{"num_hidden_layers": 11, "hidden_size": 576, "num_attention_heads": 6, "num_key_value_heads": 6, "head_dim": 96, "intermediate_size": 2304, "vocab_size": 32000, "hidden_act": "tanh_gelu", "norm": "layernorm", "norm_place": "pre", "norm_eps": 1e-06, "positions": "learned", "qk_norm": true, "attn_scale": 0.102, "bias": "all", "tie_word_embeddings": true, "parallel_block": true, "extras": ["capped logits"], "init": "uniform", "init_std_qkv": 0.0229, "init_std_o": 0.00489, "init_std_up": 0.0229, "init_std_down": 0.00244, "optimizer": "laprop", "learning_rate": 0.000796, "beta1": 0.9, "beta2": 0.99, "weight_decay": 0.25, "lr_head": 0.0101, "max_grad_norm": 1.0, "warmup_steps": 578, "schedule": "wsd", "decay_fraction": 0.673, "decay_shape": "linear", "final_lr_fraction": 0.05, "batch_tokens": 131072, "max_seq_len": 1024, "doc_mask": true, "train_tokens": 796200000, "max_steps": 6075, "dataset": "wikipedia_en"}
Each number is 128 + 24 x the weight over the matrix's rms, rounded and kept within 0 to 255. Layers, rows and columns count from 0. Numbers have three digits each.

# layer 3 MLP up, 2304x576, rms 0.0354, rows 2152-2159, columns 192-383
160121132104141122152142121102150111047110136137123144147118109119114152168170118141145123180157174149141151102108109142141135136112122093119147103172132120135111119119156151133156118146115125118140126149159121153131106162106132104101080195123140122161147156120110164145142117141141137120111089135135118142104183133153086136135197112111110158115098116140160115128156095143122099133147124105076091145180130106151181132130121164088128149157117133182094193143129165154134142126135131160147122189140136151154121157117155098185097139104131098114126178123116150090090115101170160103
109131076163121132145155111081137156108110113140120134124137131102130114162154157122144122169169117149146158167085127117121122126085131158126133121172145128116112131165121085128126116148121190128159109108122142147102149172147144099161115112162106173150145134138137117136136107117152182080096139159125120119140130180139092124105161108121078125117112138128151125136123162088153091155114098134134100111119117108097130139133133112159104122112135175126137135106113131139143120131125114180131099097143135124104117114106140111137108126111168164099133133133108118151098133099132138125
144153128126097110103144129143098095103111116149120154147131124145154126117121144123111140157131192091092160148125120090084129123131125111120115164130123139137182123111137104126092124130117122156082154116143146143168115165120166072062124117132132107124138134116113076151139158126137141179107136170130156116079153115157129141154204088078116117131146126103159101098164145128151069124067110118121138142118136127098141133119109123131143119140102158172128090090142135151168137134138175137160120158124093148143128140122173091144119142155221173146137137162105130110126100136155116111
107103122112094136141168099127135121105132150118085111127140151103100126138156159124119129165158126121132131065086163121149147083137139141122142123131155076108149136116124111116122105159115120142183095133132116148154114125122118139116118126141130133124155149095099152140144132136126137129156129127126089119133181119163090182100152129125130111075126118130116086105124132147111103141111132120136168066120137131132136117124160130081109161195129131124103118093142159161152150118093172132131148142152118127179143117160122078136133151132099123079097168134135108079138124082124118132
125105122101121110161144106124163140096121127142144160123124135154117136180108151127155134115161108100146152134120154117133126151100093139124091165127113127123120148129109143153129123161136150103133154127136094160116139145153108134108117111113109137150145119143110131156092134169152111107140111129127112119127142129156081114139137147095107162131129088132142132108109150114141129140129119109122105109124103121159157161097147127147157137121119117145129138136112128135141143118106135155134137139132152092131139131125124109133133151100122122129145119138119107120081094119131107117
135067132139109117118102122104136145110104109145116146124119163111157158118120096120123085124183149130156156088113083157134112119086125162148115128148170110148107137136139111132116150104169180121133085113105136156146125132150118119125150112138148130128109097098121126125104124155098173112138132128152117091109120147117099102139122096111117122124120153140158082169113106122152088156096118152142114128126123127096127119143086119136090096145113136126143168094140160149121130142157138124155111125129133087136140113130150110154144127125174156135176130178145150139130114113128138092
160092132088097151124173138146137126087153120151121092113135166136122082140106135127145109173109137119110163078096169185151128134126117144118098173069132081136181097162114167143136148193101113109142131157152118121151172057151153090143113180117139115139103124176143157182087129142119111155157110129113100111112182138109111134094162130095136095124183128129105116176171109124132092113134138143125129155172062109120132104122099106098127128127120092134144157104073150130149107142107169130161142203072174092130116138136103118149132081089130112101131166097122098148098100124127161142
126046111119103132135078102121154132116082111135122148144138102102146117114111093151159121149102103119167129098101131116150124091085123126146117118113151089126121105113197120141090076118149152093127143112139182099140116147120096175114136160149095155118136081090135165140065099186104137117123145131124110119165157143128103126120117124105119172179124124130112155122108122143113106141130103150102102102125140143109131109151142117150106089146104161121141181121154123171146128204126175108162149162108112180143134134136121074187129121105149162128166107148117135115119148115146156088
# layer 3 MLP down (transposed), 2304x576, rms 0.0237, rows 2152-2158, columns 192-383
135074156096127135161135131151139141105128118180098124097139151141104167160122174139143087173086138152125117112159123146148117062120095122099086080155152161145130128121116144083150147132096123080107149158115126130154152098123126134096106175120126102136134121147110136138120144109136115116132122133136144140134149125135130124153106126154151108142136121120130132130108096147116110127126139126118125147157139116133137173113116120091121133088128147145167142118130188122139094102115128099140125148128139114123122140127115117131133100151110093072141145106095103112142134121152154130
149130131092166127083124149157136143154142155117131140164154117122134095144127108174135153113133070095134137122154150119129137142125123143122113117125120121121097132170095131152174134126129133150093088133117129118105140099126158120100095069121093139124115101137113088156126103152095149112175114096104127143138136124180133120124129158131122144147158149147115128081107117103087112119111135132147139122161143138133118149134120136135130134134121124080131147100152136133120151143143099124133138134154146076106129128091146137080105135173143104138118155146160101117141144131111119113
154123136093119133128091129145130104127124144099099137166085120144113111138119102153120112116135124116133141118106144118148115162130095165105108139081091116165125101135147097155148127099139101124107157137130104145151160125131107177132113130154112133135146150116107167122125152112152110134127118121143122129090090117148141089148132131142142132110115123114166178133125119143090169149135176093127156140109095133129130126099138176179118090138098125118101118147124105110170156133132150150117120116110115141137121104143172163100113130136127083109136116155135114142154105111111157145
153140099127149141120109144126104157130106171142163137151116101147129117142147109135118142112120114143131131155128148143161112142134123103126107119102110133110124125137134143120114128133106090138176134085142146105117120095121114129113171157122173136132135117150123136133113148112148160110113086107143109118152160114118131088143100110153100164135090160135111140128139147138128127127098108123170130127109108108095122090128143109151123122127144097095144114118133117130118120145124121118150124114133152106097140124178135096130147128075108138148139128170102155151137162157139142088
132160134155091152140122123153102123131152134124115104134111141088111142106119133147113111184130137150131137127115139151131166114150191139144109121092121143130126154139164130091141128151129098175115139126104169116123126119122132117123144142153147110089145130108114119129133125116147148130115135158161131152114133149144148124118153128165159093135119170133125123178139124137136102117159113152092141141178085097152094098125110108099093137114138124119104106126139154122112117129115106114150126149117109152110108150135137139132087150131117117121123128108118148126132145125109150120
164074098123078158099132137120123156168117098109090105123127148114112133174136135130160108143105110117123100160143080136112180101161148183113120145171138151079131146149116162092146159117128093144205110148133136138170145114177187154172144152110113100084129129154174104127096149154153137071102133115130134143152116154153117074135091200141155106202137103090093132140111101157110101108137152084140084128086140141088137119132167137121154093104095165141166151111162136156153104114133131144121120105136098096085145107105140180117109180051172111116095130095182129151140140128131097147
138148156098112135149153117112109129095134099145102192115163123144129131172073117154104104106131141119161142127118123130056129115130116111135127192112149125110102132130110123086151153118150119102150178152116134133165189134137141150120095171140162117114071141099154162129113152137132077147150117162109184090147109112139137130105119112137138042107154150117156055154134054092120117132185126104131138101118088126163120135104136121134156124136119113133123145099091172161111185130168122165119130111094178156145130092117134123085138072103124114158144100149123118122064158131146143156